{"intermediate_size": 640, "hidden_act": "swiglu", "positions": "rope", "rope_fraction": 0.5, "doc_mask": false}
Each number is 128 + 32 x the weight over its row's rms, rounded and kept within 0 to 255. Layers, rows and columns count from 0. Numbers have three digits each. The size before them is the row's rms in percent of the matrix's.

# layer 14 MLP down (transposed), 640x160, rms 0.0637, rows 18-75, columns 0-79
099:140097158158107133151083151150157147101146107126157087112148130160142122135138078139200137134058151154122139147145112097132066159087119155118119137123131097095110113110155117106085115152053097100113092098104007130138076114125125141125131104
095:151149118171124088110130121150133093217125177128127152157100154088147119133133151109122111206125097098127146161169110163122153096188146099157105110124184108110178177099042084142149075133130099134110118126083124103126119164132103135121140202
101:136099129186100108075110072124147143082133133092169143132132145157110060121162126090103102147115107144130168123162126137089157141114136164081142137146125124096128057092072157153089102121130081159104046153113173164141112124155090102117155095
111:130127136104124099058140146167088068122149135144163135188109118143126071161174115106130075107163064098117092148102163071145104118128101148153149171149129188105124150063173187121145117175108168149146169126165135140138188106115177122094060127
103:140190124173117141107126168144069121168168117109104110112177117154091183119103157070097134134170077164065157117072154110160128123122115120105146158126119152075181132133084129083114104071143101119160144129140090087101140098089159154091115167
108:106061112158130113097137147139110169121122117166170084134104189094119114108152117143123143158128064062114163074055109149128145156182128102167122113196089146113120144137139146149108095106158109176105170096190114106127127131121132150120113143
110:116080126126152138172116163140092165124130109158094138160123141156089092112133099190165130118124156175139098054163131183136161149146106188098078059120112119113119137185147211091173135180092083156113174101075139095133106132104150134109119085
095:195098095125145098126123129167116118158180147088148154167146156192113119127164104112111110128134119193070097093102138127188127142136182114163122130180095205131121147028159079087139101071133094103131109085111167103153141159150090120119114131
090:139156166145134221149134065077146125147115170086165117092089188157165144022165148111102088114113139112100089150100148118122140097075127163158163206103115165207122140115173073143145163135087187093082091154126100112104102154095168152103144143
106:095171127058142157117115099093133138068169118142140163068135146099112097171142115102082137094135151127142140161130149162124114131136134122092155109081158168177121075128147104117113197131077111214071139106086127146128119139122089174130161182
100:185108171083117129136163137090140146109111139199143144191124144105160113107153106127083175067142087071138072136157122125160126158157174134137087132158128100143110092105202102162095161113123109103138145172153117163131137107131169101135068130
109:104166145121154102100123098166086154186174165097078140107125115142208148081136143101104101137158119106119131092115120092116085187118113102148202096090069227134138136156126132094160154169107168137141117117189145150099146122160147142170176119
104:155124138132150134142153121119092121130158156154071095135160121084074147132127221109123108156129135096131113097187131089112209114080211189159068098147153103096152098133149115184162073118138125035134099147064160141106109165140173184167130144
102:139115074117117122134139131074108119124130159136107076110076110098128156154103075140129127156085103074071173121156089164143034117150164134124183107142100134095128125132134166096131144143165140191114089067127174136120120140160074138161070092
097:179181096138131074142108105157147136107155087138087086092130148106073074090146119116100089114202130133225106159084101091099114139080113130138157142169104102136061098140124178101090118155104138177098087122178149122126094154086132093123099128
093:191088105073094116160154135156196102077166120115105108085122177153147093080142125055014123126146109140149146169107076123130114094136107098134155156159201085107131138107147107157152088149146166122106192083187102111128119166110095178120130102
098:101080112097145124143067166147114115153119108117120132177105164137186117129070147103135156124166182118088163109053150173097114156104105100087118068149137205163142115128098106100110128155105133126158114147068078103159144141107128070179104165
095:104112106151188169164114152100141074149176155086072127152128180134067124135089076094147093140141090181081148132132149092154139141146154191109115130084040136124135091113128093123146145156153180110110084144164075132072170141131105129178144093
095:177066106076083091134134111147102189075094142073137067125123159064121187108106107175120128169095141140179141134139173130131139122111118110088113105124119144163168110167115102092133142144099083142107126136104141165140152136120185116106132084
099:116142107100070068105080107078117132135136135132148135158124099126132143127160118109070085190115120156148111132175122111163104161198130121144123123117162136112129097093145000143101120133156130119167115173142164150153121078122138141074130116
104:118188078177129149115107094106128138106135116069120150106085147070114084127109151184173102061109125111118124148144204111147184080134189141151165177182097091169161149147159133144109188156099147137146169210128150132101118176088145118083107141
100:116082076099087130147143107125133147114131126142120139139151111143118064164080143146143082136099160109120088136147164145109168083198141146179195140136149191116129178146143175106144192157118115133154135124087148182111198086024095157120091125
099:149056078163171096162150170110122136114159112135099132109163138134110156167136093088163076111134125096194144106093170159156106194125151088093102124150172148118156118080124127119122137102124120128161118142123105101083168096126120093167086094
091:156121167155130139130163126081202145105120167143124116170163139112181115109136158136095139109157156170118125165114132139167140143112105187124087135149115180148125165080120145057139161148144098069062127110154164095140069123107016161110088167
100:128126080116151163132137188095105062135149138116114114209111125200133089148110123129160117145163145133130092120096155109127149049143166178160108198163120106120139097133145151093178150188187103094106111128127030150143099087100123054151137129
099:171098086094119125109102122139097092082095124147071114217078113204115113126125091135135099164173106113173107132125117114122166095056154122135108139110152104121089137130115136187174104163123164105156136152143089157085146155121097079156068191
099:145144158142087154063153118127087117127136107163076110136074101202138115118105143133100153162138095134127087136094142115146161117097062125149140083128131102070136134152073124119143077047131096147128136118085130109139101178128065145164143209
100:120053088153063107193128115080102118131127131079150146159087140133115147101124143107131121176133117150169152126143113127166079118082126103131138060121135121077138115081066157084110181133129173158106171161144133104152141140142123135038107190
101:089142127106130181177109113114136154120140140169111129137177130110092107118204075082095109091123057143145132080121099132117177112120238080146103172150128140156140075146141159109152136120077150054080144134147084158049108121120110158082141162
090:088120144121123143159133112155113163120049046077110185107161059127113146105103161176066147071115120160141172189113096149100091132078085097109106128109117123081121142124159100149175091133101107131130096165101125113112156173098167130172175117
086:166114144110138125074162141129131080144132172167121142173163117138127120094141114139147128107117081155193086184086067085148093139078170152100105094172121125175133114115136109106122103134127119145110113096157131172138146149121200111101113091
099:162136180128118150143194131158141121105164148141172136131135163125147151126065148125146148112182112149169061131122117124169121129167222120139162131144134122059151145097113179142136124133125086141135119151086201109123126131150177182133127155
098:125157101089128080088132140096126089135120057151117107116147153129078083135090158118149086108059109083189120137114141042088160143104144108113112107112125138126088084187127113167100133151130119164092124120160223091124163157103127127139123139
097:154113121105159132099146141152105101143121111137115169083138148168100133093168128090139165095182117136126092151141144112118046114169079114123138172139098127123053134140142154130157119192157110176102139163149153091134133149124104062126168132
108:062168143096132139138130150150140142152086129203133136110123104115097141075107130127144092137175128133170176072150135089105111184128066185135127051106109175140121146118145197133133076074120169129054181175104125155147141091095146094128159172
099:170093134131128174146044110087153071117146142171081118105153169144110174161104102169074112125135156131140159115136108107105158155128142163105128099123134143096147078161131107101169155114126101116195088103131125154110127114050208146095096154
099:064108097160180107106064137103116148102123059130089129101130109095138123133135098170167157098122082124092091119101090145158198087145080102082129201065108072116091118163129121160174162115052074090082138145108119131123163156145151151088177097
095:160117127124120088173113127118173137193095133051087175151159121144078123183146137108130169085161128148157130106091109137152156122086130140141192183088111122126155153142166093130111112118162083144119121099092107121195092083091193130140108125
105:132115148117162176160229142128128131160127134155124156153166075106175117159138163111154104139137129087122165134139116123094128159121084158157141132144135138163099109111117117132132124139165135151057134112118061093073146171139081144181148101
098:183140128099133152173117105136095146178165098113137166124172144196144116080151157110086133181128103160174089149082086156075107121166124101147133168110135159091073153139194181069132119101106207145099077065154105143145121076101159086087163155
093:223161118125114140108173118165167151171125142109176172140108108137154168124151131154102178137112162107107152113149152142081179158133092136098121128134107084123122030143113095127162134176125139113140105108137162105166091120048133124124056067
097:124153117093130125154094148160163131125127135194138118075169131111152074073182121146025104076127137119179142103151144078164131098120082146117131137083125186096112176158151103149117115151160145177075068160111122140123081136137114098146154130
115:176166130116126070055119121152126082135177153168147085110060082157095132079161082128068103175101104105149155120141136127136144106136151124144162154126093155083198106186125160138174145119115108139130092122106173085176136149100145091153120180
098:104093194127159151149073177166136085121097166160105066141133148102112081135140119105117113156175138083175134108104162105114138125158133158195150197127086166151135055149101177162185082155074166118148171151161073181148094161137148075177142131
104:076172123134177141117100130144109112070159153169107105095112162109118144120106163132156114191132148153154126115076105180138151134155176155115170115113147166076122137162149141133137136131111136135140175125148072167107092199147126118092044134
097:159127097132199151174095088100125147115131098119052107135170126081115225167104081119145173104147152098071089156173103131162121131167132090108121118154111162158186141131127153126133127111156095136125126128196172123133127085090098070144182066
097:111097108101136163162151137109088093121111108052112181110198141132095132170131141090140149118144172145143145114159111099145137125149157156176124134129147149128108090087149130075142140146157142063089129149139069181092077072079140107142173102
111:168144149105121159105173139129147178104104131161132142096121123151158168159133153125134142158131139135192140080143163144134197107092177167140136105173133145118164159090194092090146180156085113125144159122103114133136158079115096075131080108
116:148152120176076122162117117144125084130184065063079104115152108146134176053095036119214149079114149177108110121156188117109122139140132150119142117095112164132132144067161094160148109115167080121153167083135124137150107144164169120164120140
101:118113162134141092146106135187063133111098181158201130109158156111157190132110216118171110137134076147166136088073145124123082133125067147116150151123145158173160100128100171112193092151071153110110175114108147095095120126144064105093157168
094:190143131153096134155146116103139156179169092160122135085155133137173119138135106147116194157181158113145138135124172135103118089135149136177138168084125150145066046093116096121097139149132153080153094133144117184159132142116099148144112176
101:109111129097137186125145120097064097146089170113166173179118112104118140100130094165142177097115155183246155081165111062139167071144091102131083132083164137080122115109130094131168150121118051163087144130124153160131122143177131119120118166
088:139164145116104140151100129127156136097176083162142110112057137130171081136162142164158125080136046169115168110074115133119135163083109138113157203143187136128133142102099112106156081191161107150118174114151074142111081101104143150138086184
090:148146116189088154144149086144099069127075159114134115155115160075139110078114148128136121132122119162155106171161169196191158124065130136181168157179138123151078155123126127100151098109148070107129152122107160144134140121179106096120146098
100:117158098125182119092134180149055114089141054115110126066131173185106149178117153159090189145114117123133173168073128110163120116111142139152091088151093139121069154155143085064084177064156055106101149142127116144145177078190098171148141181
098:107126119148103111093133088069144113128097111105128095159128110077071165107034118130071127173081126181124090115149168194170093147178121123117124147175171073157150114116120151134080066101144099132103109094121172151107146153097159086142102140
102:205110146161082116101188077108082127119043140132104088108152094072143128133082135094093160096175154135092144171067140051149130121068117091135091152167123096072169154105087196084158127189086147149090156157091160142140155177109101160105110100
113:176122102148147104162126142152106061130128173101084192209127118146104120111162154108150158194080112141124138098061107101097130183097091142077114140141083116086092174104153157104112118137176119163141132075128128156153149127137109135107118154
# layer 14 MLP gate, 640x160, rms 0.0663, rows 19-76, columns 0-79
099:108108168164127100155095192130103125189119130147137129193071154130086187133209131076139164167145137109129117157129145086125196137118085105102151083100114146143084142133141093123189171119126184189161165166150170154095147127114139164130110128
108:119094102124124152095111169118109089117111109085117108157154110148153242109063084121150099088082141097103107172124079169124049162119139145136175111102209098141140110123100146157091131142131118108139150126118155139110097133113124120186144122
113:134137114088120092101138145172110113082161129210159118163110122132080142131151079104184072134149160108168056179173181116122095138105128149032159187142139125101100094144125171132132105123122138175119115140130144171116167135122099143125158156
106:130112134116142122046124122089095145122154130144108140112146154159088169154127136139136119143088122156077133199139073169154145129130120154128164124190121140097083134125163086064149099067135110140134160063137152198171085122164154145112161114
106:137090160121165070087136108144161122143098174128141081112128108161094079146145136113134081135197104163165143189120147105084141078093121125105174162140067143063080134127085077135133090117156174060124121172142120173074141100076141148190117144
117:153046105127114158198168101106109083135069091131132091141091060122120114114055157126192142142157191142100111123123135142117118145135172123126185162235130175137087141153105114095101109137146099065124146135105065221160088129180092144109168093
103:162126112123118104141160138060143124100125146060142171157091129081116125129094111076143152161117087240108132116141135043066114084126108135106163106138148111121081171097162084106176125077133128110088093067148139123126110150160152136142196083
092:102099159178135102096102182172120179077115116103115108148164130143134129142131150180149141120144047148191109113137131140126078129118130121087139144135073046073087125115098170090095159123136096201125117154197067068141111155153165120139166131
102:122118113138141079104146132148095125062154145123099175150176175160181138089069129117122072084120128198108175102120117086186115193149091159123119170144138108135136118132160082135129058106161107136083215100127121136106148110103099154141132165
100:177106068150110210175137117124134144134067119094103141099169113119129107140142097141121147094066166127172129080135144123172111126101142105086158167117133132162155092116150120115061174085108144068151139151115130160148052108093133141124181125
103:192140083094158129069127178153152186084152113148141083130118160074095172088207120135129201175115097144096139119118097139098129157146129146101109143183130169181089081144162122140087130088134141109131172145111104105098169123100110090167161079
100:137115109129155127146147134187104114100119066071142074176109156143174123090134117110109159166124174090096173154095143156172081079161207132147125130091168150151060057165089051116198120131162081143099136172078146134106142153123116160141152165
101:123105146098100086169134125129106139134140083113136040157127111138153154078143098168157105119139147085177070091113121105078103124107125106161160132190162137127197133105140103064124127090122159180116122175117154147140134160087080099139123095
101:175071175122131078110154124134113106149108110126154117128117173156113170106107214155147143104136112122147086169149240118098146175141169154122073091088118125095112074103146060084089097150163133160135132108134111142093115165116093084127114166
090:150136142150100068094195133148110148219148147142151142120178126127068119157111108114137128149108130186191134113162134189087144107118154104150120146186153118092140122134108109082164129127074140158115176166168122153110127156161153175063067106
096:104109113151150072159077175120148160115107150140119051189199164086136102133097109121147106157147124125089132097155094138135087157111160174060134158150136085064138096073109134075142146092103121115117151076128075110094096083159100194106180121
092:140160115158149099088153122152127080080095094069103125109107087147127127086156163133234127125080131051165185125135051120134130126144134174158129093085153113108132150138141114124102132120168154140145175136107160185070150151135192158151145051
090:172085112113185129073118052109111191122077156139105109104127190078104112191171156146101156121085098146146141099162152097117173138077127057110148065100049135153178074126138139140166144134159096173140134180144131119120149111108162138115154116
103:082070123096104097131145167151110139081168128150178120127103086159103153096115107136166125136079165092169161065153028180115105119093121134153157122128175128146109131145118108089201107117105126156157133100131085154088074118118052155166163149
100:166170086137164164150091111131134191119078061119152129078074104099138162105122122102158095158062053134134127106170159142122109087109079080165134091121129146086165100108159127107141097163130129115092163201146124060113095140126104129061101131
105:085118103113071121112082134153136138157106126075128135104128119117174168112045147125155107136123097133141073132131112108143169090103111127104133088108135219134135097172138137117093119168117142125145092139102122106110135171152118167077141067
099:139144102084131148160132094142144149204161149109115097127066122094098183101132144131155112089148168174150066158126122091162188083135149134102191137183089099140151136162136109093103191119139131120123158151064082142117135127118115165139150117
089:166080134105154131157112138153123166139068115117114104104211124106126168161150079130167159197110108124184102104165145116114129124117094059127158074159197204148165099113070120137109135129103143125127135104109125069096108119138130104138079056
100:060183082162107166095146124089130125142111156118120099193148189117088132137177125070121164085093172074103073133115128114105096147095132129094193114166145165159121109167164131080141142132098109175058149165109093189098173160132123111125196150
103:135109135122135087084145112120161194132096191109131142161108146117095121116148107069118177138128066145152111107105111122178059188152060126140177084134118166185156139078136104135124093076132117135126142136089109183162139120115101156141116104
091:146167096159152077114162190175105091095063101170071135147098124153120101114140156071109106127099155065094159128117111113149131106165137069114141131109119147135099084095118142148126119064168120124191142158120109113135119092152077133102187176
102:090126150133171132140115090109093165117082081095107144097113116143139107147164171088102085097123119157171123074064152168086111120110143129140122138115182211164126132137142125141128124143126177130143140099113105128104140123165199109149092111
100:139149131105100122087124158150180196047109095147156125165092136154146133185098149133036063059136106110109122105128128087093165158131164143118108130142169098122157164209145119101135156160080132186127168156154132150115135088086136175144146128
084:114137133078120077174106117109141131170125182067148194109169131069115150123087096098096178123088136061131102126089130098137110144142116148116122126156087123099194082113094147169159120107150130078123149140067148078122147153095225154112092099
086:081138174135136147175161143101139186123174139153185090126120148119179080128123142140090090205152140115131155111165159137061106108142146162150132133144160117133136151103128125158167170168158127120192153122131144101113141132105110138159160151
110:113131112123196135157049151159100111126130172123170195080106196155096088126108148134115165142105101200087165172105122121116167125197168101096129152125122193158088181158100142112191063097096104122157174116144166093139083113137113088148125132
098:125102157141159166111120139126068208146089139119094063102106109164158148136124102167149124088113121099157135145178149109072109141193123132147162136146139074151066125110137094155102151126173148147132124071106095110120191152064089132111111139
098:132156102147086168152100124108168125107093182101146114166111142119124131099209083128142085101160059206122119139164204096050072113061069164164135129151155124134108079149069139099165150147089121073163121150089105119098080149143100132123082093
112:055107087107119119165158082179160101093049202101108085109105102077119111113122101120100108212115129121101135137153082120174049094149102143124101160099143135098119121088155139111152088106106113138180130104118039116103099092148159138085138124
097:123116056169120119101131150128110106158100098121147130157177157168117155192111121181117091142161162137144122141158084144163150138080145118157128109090141172073126145110183183116105106170047086170115119092137114092138105157178179085146154068
097:143115112173168135106065113174142121148091139100087108109096148132162107124164139099105144143125161071076090184126133176123129150150085130103106094091104144078080148139113160103181144071096056144165122107108136110124187148163155147140136121
094:145121123128155124101132188122094089126137152106117126183115123111138138129159183112181099115178110171126056111109182125117169169043098125093060109114138101093126123189123119139093089143163152110142152126099171147083116098164152158091161118
102:112172073137150136154136127119069161155184136077117149099127158120149076141078135081123126200111123153101108106144046113120126116166135128117150116057133152095159140152080125070126101118177121068138140115173201137085094114123111150141168145
095:116179116124141125110113174129103134069111061129130120136131111163090069098078093133134115077150093152099117084174146151093150132132131062104178135132157136084128141159104180105128158120095115167096183112178154142108068121071112180114191082
089:139128009212126113148158090117128101126130146125132114179131110062165179169124106107117122149098202151094195169156147112154130087149179128088107105123122090121094133103111132114113147110113118130119112098113107109132133089063098116125106133
097:126105168147170149101168163160110139096139195072169091186138182123150146143142131130127101152076137112138117122140098166136147113140132168171148138142140113186092154087104145147099164177135084133171096162087116119102171119090203160164087096
114:062119094131095107135149117130124130154094153099145071103153138105156131127083135117139074183066094115167142107160114182146093155214150155116130098180129102145106108129105127159169130116142076138154109167095077153102110069166118135155163152
103:091132159143131125133167098120164207098103081124103066147122092072087141105162140097132125113091120084127110121098157147097168110061174145158086112115118098094142173133111156137178198136092159143092119187121104165128126076147155146143124102
096:114083096185029175096118149185099118138155162210153170125144156156118139149154143116168136083105146175163175137158116131127153134159141096126170135136093168119155130128119165128087113076096095131149135130154096132174070132126128119181123116
098:115120074131119197156065093125209139151136133124128142150138138153137187179128182123133138126126113079083068169145104138115114162158101098072125179101150160155141125136198142077116223131096089094184110150180089203101166137137110109121122130
092:209133101171139073085107119138079147104124126099155126146115141094081146059140099155084142060183117098119065113150151146111143129107098224122223124117105104113123072176147140126160159140165110123122142113140111097128146152097095174091166091
107:100166097084108090100123131140161139116125104156166144189112162108147164135090136122068116100096057094119115113159121181109139122148109035159171106147166141098159165106122099081172172153155121110188087134124140153113097120126125120152075138
111:110183124115168157099182082193180134115059181093155160090065121083152147194144164106079128159142104092148121165152106144152139135131195133143085101160069079143091074115104102124118152100124161130138135131143091112109139055097132156129188134
103:114141170080171099157142112201115230117083118120146160157138089080196165128159175133168138122064107214123102142066146123125083079106080111102140159113183201131147121199111157139125112100147166097121103157099123110119142094146097116112164149
092:093166128143138135131136112137201145139115094103175108079168146124049165087164177142147107095134113198094145111136102175116084110131152130123123171112153091173135084152111105113140111105147115097170172100107175120084161129132089112109163060
104:100215128178126152079140199120153085150135137138155159066153102152119113131141119141137163118129086136189137126173106087146166114131143134157113116102149115143148140120171088125161158078107066169091173111202073116162126147156135104123134102
087:119116130144150195115130101161094050122165127100080143154138093147121193173100124084117130131156145115118125098133117124105141148146139065145178078091092142101044170114140165147114109182168116069136103198102114185136171117126154113070140152
088:169127069130115153119130108165127124195093164077134186186139160150174147109098151076151089163117145150126139152101149204041130138158168088142149147143122090097080172124148112137140095098156118154160214111072173123123133071097088089174140135
100:155170157066165114149097128143092091149157111148096116126145115111129162123123137067181088137115121130103126170125139153126136150120144120168182118147138154161144160108064078108181150180156072102139113085148210117144112161140118089130109090
097:153072105157125162172118153165081150107201103191100139140146160158101168107164062131092090102115181099101117125109126052102117192135147141162136105135105050181123127146115084118148143148079091105135175167167138135112102150108109118120100124
098:131083093153165104122092101142117078135197113104150222129121131027151146140139172094199104140100128193160091157139138153171123164141118115118156115098110182153105145127094081108119108122136091121134149047145134181100132080136128144159115143
112:119189148140122085124145091147111137131089133114236150163112107137123119128127115131179214089157154121146172093115130108143118097207127169147187147100100082104135131095062112112108082111160135107170139127092100138097114102069154139147100116
102:048051122154134123094128153128095165173085131237110134107136122099116103132099095148084168109198176141098119139168110078121167094078158093123141128102168105096112118114163132121156154150060186099079107130109117143153097142086131178146112097
# layer 14 MLP up, 640x160, rms 0.0611, rows 19-75, columns 0-79
100:123125125124146135158149102100086127139087151125131106109175131109113085149185133067157127170165100143141127102162177138115160145088125108159101178108094065131091138170184102052149202166199089133153139118186097092182102141157126081087106087
108:156198162160092164136158172159132156174130091164127074104085137112092095162117159113082137161137161165110161107125106158097137226091163088160150148145182133107161138118146140141171146172168165165179179106157151097142122126124125175111093136
111:166161199126155050051112103123135111100143151162118100192161112162118141162133123133060154099129160107103119177159134143126121119098094133107078135147179146114081131110163131109072129147151170176151138108178076126101127067097091148117136085
104:113117126173135158125136142142103108131101077164114148115142106116119109152109125131145121163115099151133075154109092160148127105106114200153130115161074115148165119115172131094134213102127120135182135179127153191137030100077106166095190057
104:159121120090168149125101153111139161175155133041110126128131130173083148061109111133137127140145087118146154101134033143074183156133160103140156110184049165119150152107109141104136133087103149171096140093166148160107196161089124159102085155
111:146121193083193108117168147208156130124152111146128119151214140165092116126127132206111136212143083135180121130101109179142172071207157106090117149165155121108145168134106159152133152165101116138141149198123185107146149113186113148123107152
096:102116205088152101103142112159199162172141147131115082133084153152137117155111185178090179149142141191169121174082139132177116164176109173152104123106152144121105110130141175127120105127114087115113144122177099149106152160130155119083092158
092:125094104117104147108119082124136131136171159117139137163107156091117129145169092183197124125101137125140146129061158154029102196161134094148181149196121126114158129117169139151113143116081146139137113104139160122107135110118112150144191157
106:206148114134085157147116113151157149131092105088140103116160114150082148168151153077129131123162100122135183143131135152085106112124141156104095216136099125105149127070182118121103223159099165110172113076131205151097155130109125130139184168
098:084062099174140102149113109166163167144156095098127091153084074128124144119079180131120164184115110123125156140102161152107151184137141123101109126182110127134041133096134179078184114172136136157148103148119114117082131107127123125141150104
102:166155105073143138125152164077125130163129168079129138164130176133131138116085109076157072089092114109077121117148165129100111109131087098169183136129108145111137132121144114181163163129149137084092185131169077124115132070138143167110160133
100:161080124088099136167173109161165106115119125121135104150139077127115159101126123099099183146141167125140094130154118141140095130185165119095203106126166135126100066163196147058138138088187079103126090119192046081152145077068131153072171139
100:098114129155142085100119199147128130102115143092076099132155100126079147115139102077152114134165158131117122118126136091082150105155114145070106139122145155175095120143167102106135122095202086089125119104132165153150177097146081182182147156
101:095122121153120144137139075105122190073110176101105143133109133187204132132194134114114097151109121197101147126106098094149058199123132142102142173084151118079146148069139146141151148172140108101118088159075095082134126132160150139095090154
091:152191126191133177169102100167125134115078116125130104145164121083127180133122101186172193162124154094151127082181140091079156136139126181122148062160085115106127116151107106156105160150104151158182126147070064157078115120137090156122078144
091:180121177156115089063175123148132148150138149121142138168146098138113137179072123116097182059140117108098125073162116204132122141135128148124067174074107082147077122114101165149140162151153131108094092102139089082176163102124143085112056126
101:158111104104091132170108106108127216120072134150086107120101137101153083147196122083149110091113135150132127110212143173126094123135128145138173076105170172098093188128127125095081159101087095152139183130130120117087101154067117161089142162
093:119132145122141185096103128127136104155129095143112133146080122153121081191108086025114119053184110113092100150119116074164108175156167118158123091107149110157102115124204158096109135143154177121129138162090124110190131129122103121112117145
101:153176135078167149137105136103093099092129133140120079176166112112104088121137043100143146138162075123151090119118128086158085101124182123109070070207136134146162073175131144152095098131163121138113172129065199181144163070127080137178122117
101:151111149133167136116154141188124123121098071139097071090092169133097112127112096102158137146114181072179164171162148145133105127165129077155186131140091075115181061145151126138069132181126094100144145161157068149160170138069143188125135139
104:117048141126070113151150131080090083112171172123178113122172154184155197131109089193159114138079106124102119158191065169131166196149106138202167124151154166116123157114123137149162133091158150147149083164096135103119114101109100135101110088
099:181127114145148113084132110089123122132127059135111174143100109137118127105163157106139117111094097138136134125102159098150132059056108095094164107144088097142116194133115100162130125174138096117124150117153106101083107205162184136163160066
088:161126109132130094128144093174114090096148119143130131114090092190130131151155137049078144130161102106042131164092089130159160142172118127148143110101138170149112071155100148124188108107142171133127164131124080181087170141161188136117125101
103:177172052092125151217156162161176104150152122117118148180141129077079141158200086145118088113109139155166131144125095136106167108083202212136130102083099132160137118121149157115088138165148124103122098132083204122127157146166145117086158141
102:144150066063108066114111126125134171103070154163109127060133172137170098093184099034085164147142126117115133111126103160150103160143062151066125119078114122165099137155113136145134058142122104164152134130115100162122091177093139152167132113
093:134123122120090127098103139105131074115162162065127139116093082140116198135146083131058153124130099125162117115137109111061144102106095121141111126151110162108127092136195165112159123089140117195160138044183129139117134130188145127127110144
102:101169136096161149150157112126091157148139112129121106101162127076129116156137142145114112110147137185068094111079122150111127109114116160056160076114073201147101110104176143085090110119169097127115077107138101104073102204089155164158081119
096:162093140101119134123080125110093230152117135069109170129152142168112111122175165063096106166169132137123145153092112162104156105186131123101104162140153114111131188170135089131164197173063099086088093148105156143165125123221104137134117162
086:146172084098141143165180108194098152144106114133154123143099117120109117105107112150150131124086117153096126079172122103124167174133136130142108122104153118136136146150125095136157118079149080159179166135126139076105057106146123090087135105
090:068153154135130163085141121194092130177129071149119147172105073080094105105114134134137144172125175151110136088177126174112077174107118066132121129104135200147121142160134195138115191083119110072152111143150200108140196101106124135072151118
101:147149137085130136108100148149103166096143113121149113165126198177129115129130085051127142109105100180099141159111161158154107117108149080111087111106135153073143191137119160081169152080103133152124147129088154158112186086140156093072053176
098:128116105144137084134133148147144058083093132151123172076155093137083189141141111136186135083156181178171097154101103137095133122092053129147112149105111084166126135149171166160147086132179101179104084129087072075102094136116134097114117104
097:115119152190147135139160140135160137113070126132106098091129117092109126113137159096159132121109124180137148084147133112144187167079116089120104106125192111166087097169143099108149162119189129143109103098109160176145091153114097153114156113
109:090178098091121160166127144138132101114100137185134136069072151161083172134108082081114165107127135105137146132154135181109136142160172124111098057197119139076147141170151137106108058073109111111147105087157091115142180087120129132164110116
099:138120137135152118141163132115124125131103111139121140112148097073155125144137150086183147081154165064147180128159124123140122165096153112142101091131142137106106160139098184155182113078166103158117143156172173100181141119097071141168149160
096:158132134139092153159150183171126106085146191077120160160130147141102093161078095098093177097125147117111111152191142146111078071116208133157136152191155133145125082118128172120115101138095179195118116108119041120161160127120102099159120217
093:143124083171111124120138118149108130091110087197179085038152158189118167157109131148114135081171149128133127198116132158109086131129150096137123078168096121148076133097082156155174072108059154093115143112150169094173127150119116176164184100
101:232143158182115090128147072176067161102137132123144137121105104129089134142091189084132139113073097122135113104124124165113108156078165162153065092131128149170091140078188131115149135145165127139151121108151125141105168123119111091160150125
100:120086124127144101089120115177081115158086104172112162217129152117144093072175064191145133086121141189094149163155110163147138114122114139125136097125068147114119160123071153163128189127153108147112206120132106137185160159116148156168152047
091:150122144084123114137194169129162116131122143095119167064137162121163123165087119085101145112141086086084112115145092174085138227142110126164113222160121126113147082070081136137129114169086161079136148129103080162119122170115108150071116150
098:091093157171159132124141118115099119118203136130091134188138154130123157147073122118125148130084154139084096154099146098146103114102168092061132088141127158137078204137068152146091136106136132101181040106137107076130165124134137119151126173
113:106160087128135088072098146127051120131177137113102126118111112127134109147111120137137143110074112172138164151089182121119140150098207136189124144142092110126169128174074151112090098135114128123052060132124168081090119124152090061187113163
100:134084124134132149119147112081106102133180162144079105082174126095097151157108063106136104184103161132150143130162100154115153136160157170130122050065117079168112080126140108106122091149158120112099120178117177095068112098160108119127133089
096:161128084188112157091128111148091184094155196140148118125055095128088167195140087132121146168123144152121129140133126084132126102131144173112105086123113104095193140140136143138142100084085113148164103125161078085125128085103106180146159111
099:099113110110075080170161129108075146141138121126113121134148087162078165099125141090151100127143128157094110099074151118118093128131054189082160158130164126101114162153169143134093077201141161077146100137078095134094128135193154160159063157
092:071064113140122148120091090123158169120136139193083132106098113199111141106184117151174117084139146135092097134114107134095138136143167067150128131080109081106120049086135142128186168152085200099230115103082057124199139108130128116100135077
110:102094179179119169135125086163056147170124061140163153150142160134153129155150138122106090141105090140175132155140167131095140078123155141116088076180165135143173076106131125155136094113102116065137141101108114150107158110063036140039096134
112:131101174119171110111079151189108150151148148099148086133153080150144087119140204153109118159158166131129168140137186170103111193124135148111103143102111088205133099186113121115076119099136195124098140069096144160066098153068104151133114169
095:153136151140124137084156165128125098084162135145119130052135121166117125130122133143096108139088140168082158150178119154161173111155152104127147207142129105080144130083100116123090117166080033124151062131150099151184129083118121128133158130
092:119096138148137117085091115147134112171102119144119105054174133125142209128121161174144107121120140178135130131139141158099114215138126162059127138174091083161088107143106161095066059074128081171114083078091199115156151096184132145140067142
101:110137155120147102113128100146132095089079063124169086150130135084098152125088107147108095180155122112143142126104154108097123114120092120136130099155131147106196133116183136136156122123137182132060158074146087182062116111108106163102173152
087:094090153125163119046137108107136160148119174124072195111130115124137156091105145137116124118141205146154141078158137126118128131130145109090189087107153190080156147157144090087109145095123177145188126194063203150106100131085102149137136148
086:175161160076089177139111220111148153105087111106095155093082158169124115138170134139143127074134143169184084083146168160099130105189106145134120067125124089109160123168122129117170097196085085138097106145070141090099131165148077186147141106
106:084139066124084146152093091123149109144133171138183100144100088078139161143091155135135088165103131141131103166119089140128139064143114172138154147148141094123228147166146181180131153096146163126208127123060109140110100128153123075138140164
099:129053094099125150066092184113117119177116130099121143130136081151063084092117173182101101178117108091126130159137147161086095171154114168128103167204146162160170164165146111108159086200100118154088144090169142157134131138197133118113094112
102:107082146099132156103162150115141132133140137125117131158171090118155115152166151135081084178140129137186051133122141156108087133146161131115127145148084164082124129124132101158106144098106098120152081162130074157101075143151175116149062111
109:131124117124148137186184149100152100151060124146085203161161212122130168130143119149151137150103093102102089073131118117108081183119122144128176132101149131102160102182122082156107083120099080135098077070096185142111144090115146137104099120